config.toml
n_layer = 20
d_model = 256
n_head = 4
n_kv_head = 1
head_dim = 64
d_mlp = 1024
vocab_size = 2048
activation = "relu"
norm = "rmsnorm"
norm_place = "pre"
norm_eps = 1e-05
positions = "learned"
qk_norm = false
attn_scale = 0.125
bias = "none"
tie_embeddings = false
parallel_block = false
init = "normal"
init_std_qkv = 0.0427
init_std_o = 0.0
init_std_up = 0.0427
init_std_down = 0.0
optimizer = "adamw"
lr = 0.00144
beta1 = 0.9
beta2 = 0.99
weight_decay = 0.094
lr_head = 0.00471
grad_clip = 1.0
warmup_steps = 403
schedule = "wsd"
decay_fraction = 0.759
decay_shape = "linear"
final_lr_fraction = 0.1
batch_tokens = 32768
seq_len = 1024
doc_mask = true
train_tokens = 312800000
steps = 9546
dataset = "wikipedia_en"
Each number is 500 + 40 x the weight over its row's rms, rounded and kept within 0 to 999. Layers, rows and columns count from 0. Numbers have three digits each. The size before them is the row's rms in percent of the matrix's.

# down: layer 16 MLP down (transposed), 1024x256, rms 0.059, rows 40-86, columns 0-63
# up: layer 16 MLP up, 1024x256, rms 0.0668, rows 41-86, columns 0-63
down40 105:463563474468505523507507489540484544535526523507481519458525471499530464551539564502496451559474528503562489519487519532516474525591457529484453576524467520460520542477502403513447477469466456
up41 107:407520499470442469485553562516468492464451543440509464440432528525464478452541545488447438437496512477502545499463533511524411510507498467503504516466431503429467475483459491465475413569455456
down41 114:494580494534488416543471482499568479557584497580492532430432526476439559455543479443507528571441524482489526416465475526492529526461456561482495471528529578421405578476515521572539554515511522
up42 103:485529512497542484453513550485473453512524491433476512452514562417470515474465501500575518495538485533514514556550455481485472432522518533483529535489522552458456470435561538510520504523503455
down42 109:542448485508425552529587425540449496491550518521535443493544573526530436447488511497517487499502500512483386540516492553483455537455428465577551544428496566506499562510468443558540505536525489
up43 096:441451459510445503510534538492516445538451541475523513531456506481419425496595472456535491460556525506597503493458557417520470523542487451498493448538537513534543532558512548546417494528504469
down43 089:509463547480536488484533518478502491569449485446485435503547517523521515406541573471453432506450496471449518515519520595557520492452511473497426474606475510417474463492481525458514519462525467
up44 097:492530513515445518559451615539508515518403505485521460516541468481478470513506485473580395476535519513514490489513485457545510443535454477453475533519533373516552468446481557515570475544523461
down44 094:580507535500502509468463581533441470460442461478539479560528521532522491426502452474533471464548497561466416523510523546549494563475543434536487411475409507523477515473530476471536509526549526
up45 101:552503533442554489442531457528485504464469487466533503503489528459571514478425450517506445458483537543463534517453522493476534560457528466487450513525500477547497563524590514559472463537584440
down45 100:539556555502514499465468528473539504488550494505531578550522503540494463522507495448449542493599451441556568480438467436447487470542450509533533511585494487479489542515620442562516607467526539
up46 093:513530542503424465465457497535448469495490518437512569545510557371489556473462473506543586445481496543507533454532568534523534528475482475511512498440543520534504512476444405534526494552520411
down46 091:550455453440479500536545456495532455566521589506556508523424478488440485677479513530456510533538469492517483483475482480446484571541516470521496476479499585491463495537522475495490586496456523
up47 101:518478527490514485476537551493488480458564528475566463461551470504580545474515483431575493522460426525533549503491455514488455517520442432521498472557431479419417492470543586552519547463529514
down47 104:511567555500479628482478472471463467459476559464490526472481509525473525503417535499464531550423527492481460498526476437515494483477516565465489532493543515505454535472523434500502511507468482
up48 098:515528497441482502494512512497492471511501479485535512470446423561466481453420443436470489456467542523408460504502542467544498532447472474518519454470489533556540567550443473448416467511455508
down48 094:508529443511494484515428459396476514483529528515476506459472536458466469545515460511561494504426489463505530477471449460563560491449482487521535529540531415422541543427477421518499502491470503
up49 102:423530545523442407568519556498487445500488528481512452532452499477535427470462559449490480514554456524567510585567519538545546454474487508488489602495443512483494529583488502503491564456529481
down49 100:495476504552501570527545494525457535456520457445521517553505568458487453275494530478538481501472507501511499522464542561493489499518489486540478483463511518491481569524478516492529492494488523
up50 103:487549479430488495453513602480433430426513489521473514456547491519448517477479507523499434487462504470467493598522521554533606516514450560569466483522515480525484603536567512498539448530557461
down50 101:493458464448513493489481485505499476531488434489436516521519519521463542644584477495490466524494500510493485448526546521455545539512451495455502537549515488520569495474464458501540539489455416
up51 101:474510561520532459482475530548537513533509502493506566501532532423520480488394497512515532458527492479480580469471539491520494489400546480456469539499553494550538500473516477540514544491476474
down51 094:483451438441473418471481470469509474540512491545445435548532588554433537611521504520506539506535453515516527529461423494536501527453506442499488549525424384480437531449446518511503517556496487
up52 100:482478519519471495486557526495512447465465512489518517486532495449522543456515500494570478475495448531465432511589507500524581470400473468532437487604490469331492572519526488510555456540525502
down52 098:470415467552507464512479510484510421502491529531434477476476551467543508510443450488559438522475519572455474500539487504598524505435515525392534509490423480465474423563550501354510488512521503
up53 101:446476527440443484507499470577521539430462496427521465509446517494503468403523503497551462428480581478552446551571497532412576548502487448459500495536507524465492545520589552517544461535568473
down53 103:491483537444471408503512495536442506501534492539452497492545481497407458413547529464544439505540537492522542433473513507535435431475522537586522504475455511487450458568493503463472553536512571
up54 093:493484534483458503436509515578536475521485553531535537479456499464494472460455432465455497449523458458479525481503439517529511536544494554577490491559497527451477551470487498508460557474476526
down54 084:486457425487523470550485552477469526485542594511441475505486514529521465658564460461515492506461508534431528497517501502415553470473496501464551506460502482512457517532485501528495556548396469
up55 107:464536467500504487504566553519531501552571530448474482482481450514549546449522500489466446517441436567485486563553495567512479460542508501527467567501496502535465510457468506621533480504460498
down55 113:501459469440532498520464501499466425498467523482497503513620555588541516474483494525481473506486489438356519498528535450543442508454502485431600488518548510590565521456506481533494487539514491
up56 092:483482533465464494524604481483426463581509569445480420503567437546491426444445387460525496458557419476479504557567537485455524544505531567516586473459487467427531533513490514535479449486483526
down56 088:487549518547525429543566544553573510517462542500508520550445509454532591480563520467494563508422436478467505549552514578463590483499528538460475496489474546511528499528517467481511525481481515
up57 095:490570514425556529490523528506510560449491569495483488436464477493475514465508473544523501484517442464464481517474484485483589543496524518504483497476528604498571533409483514481487529480430448
down57 101:484487464592477459433485494465599579536480458537526515543495561507537458433469424432567458476488517553487521463506548503549570523479500452450503520470530535522512478533489554437453455534473548
up58 107:500509493483493540507438572525494508545446527485455541487517519426535564491530515480476442493467464514530496537444429474443524433526354460531483507495531477515444552463516560558500495538436426
down58 112:525453440503519549466546470526582485524554560460444569468521470530453441528534537489513540489490508517435510499483555548481427506495544561542534556529463556545512541542455587469477566466488472
up59 102:528525571504529396538543575463578486479508540459517500474493505534501467472478539453492529463559536519522491419537530458508479520477507437502470436483547486536440527559584489438496502519500493
down59 102:494460526503492524461509464454533503508382537473482427449514511440490492533475505514571480459523506547435540587492550505517524562626507579523495516560507507521510522499508500513472501522459498
up60 097:414554494382561523511541532494413460530484529502520487448514448524551492469454490467493539563483460442456509507448484486507594556502478439503557522452533530524545496520430451558462455505492445
down60 093:534507470473481528510552496523491509466475454475478413473494463513462509510496558493505551546471531459532422526466481543637532460543533483504475560461472514495488595495528450548508525481508488
up61 098:493520576500494497476462504483512475452453550480470475476502456462528449508442535484545443437541490496520467491510468517448535473558463454550519483485507478428473489545557589543518499505497500
down61 103:440535513568512480482490555410497502451516471488517430468514474539466521555501549588505494544475502543482544418406536498483515516514493496487485502530503492556486481471489534484555505479555513
up62 096:550526555485436457505483481524460512539504504405518462391558500477535481445472474478475484461414523527418473487549466465505422462512501485505512489435483508475429522458497510478486562573529511
down62 108:482479464519492513541405372516554523466472486502595442474449457534513479527510439521495480504489477557503502459416445564497512570596452494401504468460499568463538488550505545470470546554506497
up63 096:507462483495464522533549486507489487555566522480488452526478461541585522460496447468536483453545558441500578560480480480464471520502540568572423483495467486497551478489525473497488496467468519
down63 092:538511454482453542501441487448550519514435542515479467482491462500478511525528483434582490558525485403474555521482490469488523532435511515512525506526446415536595517536557541447496555553490549
up64 098:499498494500518425524544580575498491529505547497498494488478521445522482460506491537494511470529544576500594526533443521510470542464533504548477497474472436478519504560529480548463502561587515
down64 098:472491467446539487493462426448495488579529497529532473447407506535472436428458528573469479488485450458505462531487531531536511485501497536523471502549517565501547491484507461560531518478536493
up65 099:509548558506449490554506519483472461455512533487492401453434509483488417440552559485472454460431529514513533503528452428483486440514563472526480521545538535492497451571520584551532409520517509
down65 103:469519494539489450489430494504508483506497457499466583530536441444481479488516607447434556596537500494546555504515454527506502604499486489477484528492523518514441533467472493482523551484492506
up66 105:478518564517525507573430535473418513522453518492529509467512441492506444459414496444450479537482538535438505521492484392440505502436457465468513483545471469496456489472567487515528476540477489
down66 103:518503482479496452532468526536535460450471486497440496505494503533506509428488433447429615513519535516486460486464493435492508444525464508450499512473547472455491510475521505496537490481447480
up67 104:501516517523460504411464525558480511484518542395541491507473521451515510448545542503461544521501519522508579540488523557466592530526556552519493483519494552472511485495428467499491550593480513
down67 104:467437509464434519515490466490460440529565506557505552524508516446480447541491503473523571470508402478478423586499560538482485492396516448526514508455516573502489460509498534464518458465381486
up68 111:574566562445509545431491514513475440579451511471481496451460468520532526443460511510451488448482576456601497531444523587447554488526582446498466484490512496521478462429548479503537432462559407
down68 125:525487415527532466497593543479504493488469447431490547537555558459475490443521507460537472525508501522503496558549524474460534555479534452516492461457470490458499439527494572511536498442508498
up69 093:443521482492538564498502530502555481558481496540521524526566553418513477465444456538508528472475524475519527514588517480453498517469477543515509497543501482495456618599480502535504510544431451
down69 086:536485448417454445511431496502555500505513438473458440495471524535453546495497589541435531483526554519525468513434534521494497477469512521502533424465444551448490535421521508568484572491529528
up70 104:470531487408472407485487526513510520546487490462527488466531477476419496426441416568508544540435471517548500527486432434512523481512442535504431424498460529479510560515497549569517515541534501
down70 117:527541501533441576479463511540466503431535402542441474536500454533526503385452546479532485501574524488489559508424518498483487490539555506483559566469513508558500473506468507515438510548458442
up71 097:536503540498517437513535513523513447510521472485503558514519495489532484494540475571471482456508492495496522486497559468432541502462450505535504451523530512449533564538465416438424501461523543
down71 092:466488545459459499515440477462510490482565542512489438528494553482415531706489499424489467474498550553490485584542524399546490526559450454491494493506554487473497434582503485502490505505503496
up72 107:469511532433468459513493529480472433554513513475505497486598526467481463468467478457461479441511479476432565483511460521519514514520416510475530484539524474484495504533529503508425488526481472
down72 101:543512472584433460458497453417516551463528397504476512448383456501489447465537512545480468563532490564558492483525443540436532496512474493477509554513596468400429533465508466479511515510492540
up73 100:518602533504479443497590542514498499468524546523519515507562463473529416449509492487422586545510530596483521462486458477477468489419528491500528530470527550437467503492502435510476482506460485
down73 103:555492509508517504458478554568437507427419523527509467496446578449509504628444532465453501502493500508469481489466501501457439564466503500529497513501459506469493517523493583549490451541478456
up74 100:534530525470521511478488570551613514459398526493545464503470456487523502439518528466498436470442520558515489471521475545456507538479437465506494448582497572493510516503440445474518463609521474
down74 099:455495536512468527529414489470488500505527471444473472530449500436516519564485459510484492434493509493506506486525500483496464476461543498501452576574556463459480529491472454526444552447490476
up75 091:489515438408530557506519427505526551482460457512546490470516471499436502462468477451502551511500439513506526536520478416539481502514555498436506526497453541505541488537542535515474525504547497
down75 084:525489518579450604478523553501469496495522521456486498489492511487578545368512572484526495495439549522503510419443625509493481480509491487509421525528540479524489558489498468494503533504438545
up76 091:466499527479508543451563469505465527591519502426529545413505461514489584484515472472496501483553447513527440489483440511531519490501475481592503532541469500527423522464510472542457497506517513
down76 086:482476470511492517553460528446460448483564524475541506463494474515482494643500534511425550509496480511445450397464473548551523490455548513504508474512532515498549531472478493488488480561508507
up77 103:567516534460519455477525446528465381558535588478492419517597489525510481454473484533542492474524470462560496497556508480545570535507502465490491508493500502513485509521456502485481485467521473
down77 106:507532497440510532478590531516522471450533449492479535524466494462530430427337568452542561491463490508434493472537546447458423482508540515434408485474488499476538463528520543624550511493491540
up78 103:480478511494499506411496575475488504588421505529532511476573487451551490459527539454611513479488540509538499497430493500501496558503449434523484463522587540444532546459524545475470521461508488
down78 107:499531464533514455456600452520528467528541400464420528456506542521532437506561564570516517539485562495490587459626483426473561437507496539555499463474477436491515493498426489527509541529553502
up79 099:542486512477490447476524561586546524501429480489543570442456471436532481468471523481515458477517525449481501574558534494559532580518455451506478539502464461470527513540585581394529516512501449
down79 097:444437520484480475428475530491546555539516509494566454520459522550554534450456511483425420474480531548541525500527504556477519460541460532448405486418461502502486492534525496560568484579493543
up80 111:550500508443482490524533539508507502552457504494493511484508511483555456481532500500489426451447464491516551510512438503421508499481432538524469540467447449554507498500488452554471455498438477
down80 124:527478560478544519499465528478537476539530538462454496462573476505502492707521522534492444519425493523514518453441491472474529557541462509497455502489493513559544552548481452522460472507457491
up81 102:591464506468506447482454463573497414506464543457501581481440460464489492474417527498514467463503548422524523486450497508457501498417485537519412489485565500521527589574449516516435458500568510
down81 103:463496485484562465556421478471525485492529491497503539488440432584472522490500434582535511512501525476497525473521446455469468510485468536479509592528442526444498455527559513538552440457414462
up82 100:497499474441568538499512509521393455477430502460541461533488489527487609426531514491475480460540456475499491529555480509558513526481460488498469509518538486454500518500531558523512479529527473
down82 104:535466528520453455547511427526542468461463515523416514495535467494485470535457530490516514435528484453544483527385493496463436436448519557463515494496435517475528491552522472412514495485568465
up83 106:483524502491517540444517465451492483503499455439487476443498500469546498472558525478545526472518535418460493583509439482492490477458417550551415503556534486480498581536504520478441456521546463
down83 109:494410445611575502510486532441467513503539463542475479483518522477499557468497550503542512433534470506450443512534481510521511539412517457459443456485478517527517543440513547518559502514488470
up84 095:450506534443466494467476411572541534450438512423586522490461457441508472469477442538540496524537465510596483502470464494439442477570440461501471524498483500545551481578460467551498520541519448
down84 095:527508517493549558518486546501457535496504483534503540447492599463540502476522515559514561511539550543434613489517442516453447502413512583502496538497498459474474533435508516547543474514450523
up85 103:511546528453425476483499536473491488512435541452510599423521407530569506482471519527536537433510444539475500478449487537514490482504509484601499481498492534441522466496458453493445524471528498
down85 104:569445541530421485471486593466533519475499504486513507524487537475541481464538409472463522610511500519444492485560481476551493555518509433517486472462548486574544519451472519529528486525473548
up86 103:512504506459523491427503467503570474469459496502492467484491510527439500474522472455564564491560470452491531457510468554479476506514473431500437518486441500476490492564467503547544485476509434
down86 104:465503514442528555498507561480473473493518449555453477506479534538539481630546533546488542503455527492534578428435537527423564518494515494528489570493510526443539542507552504561435466488485521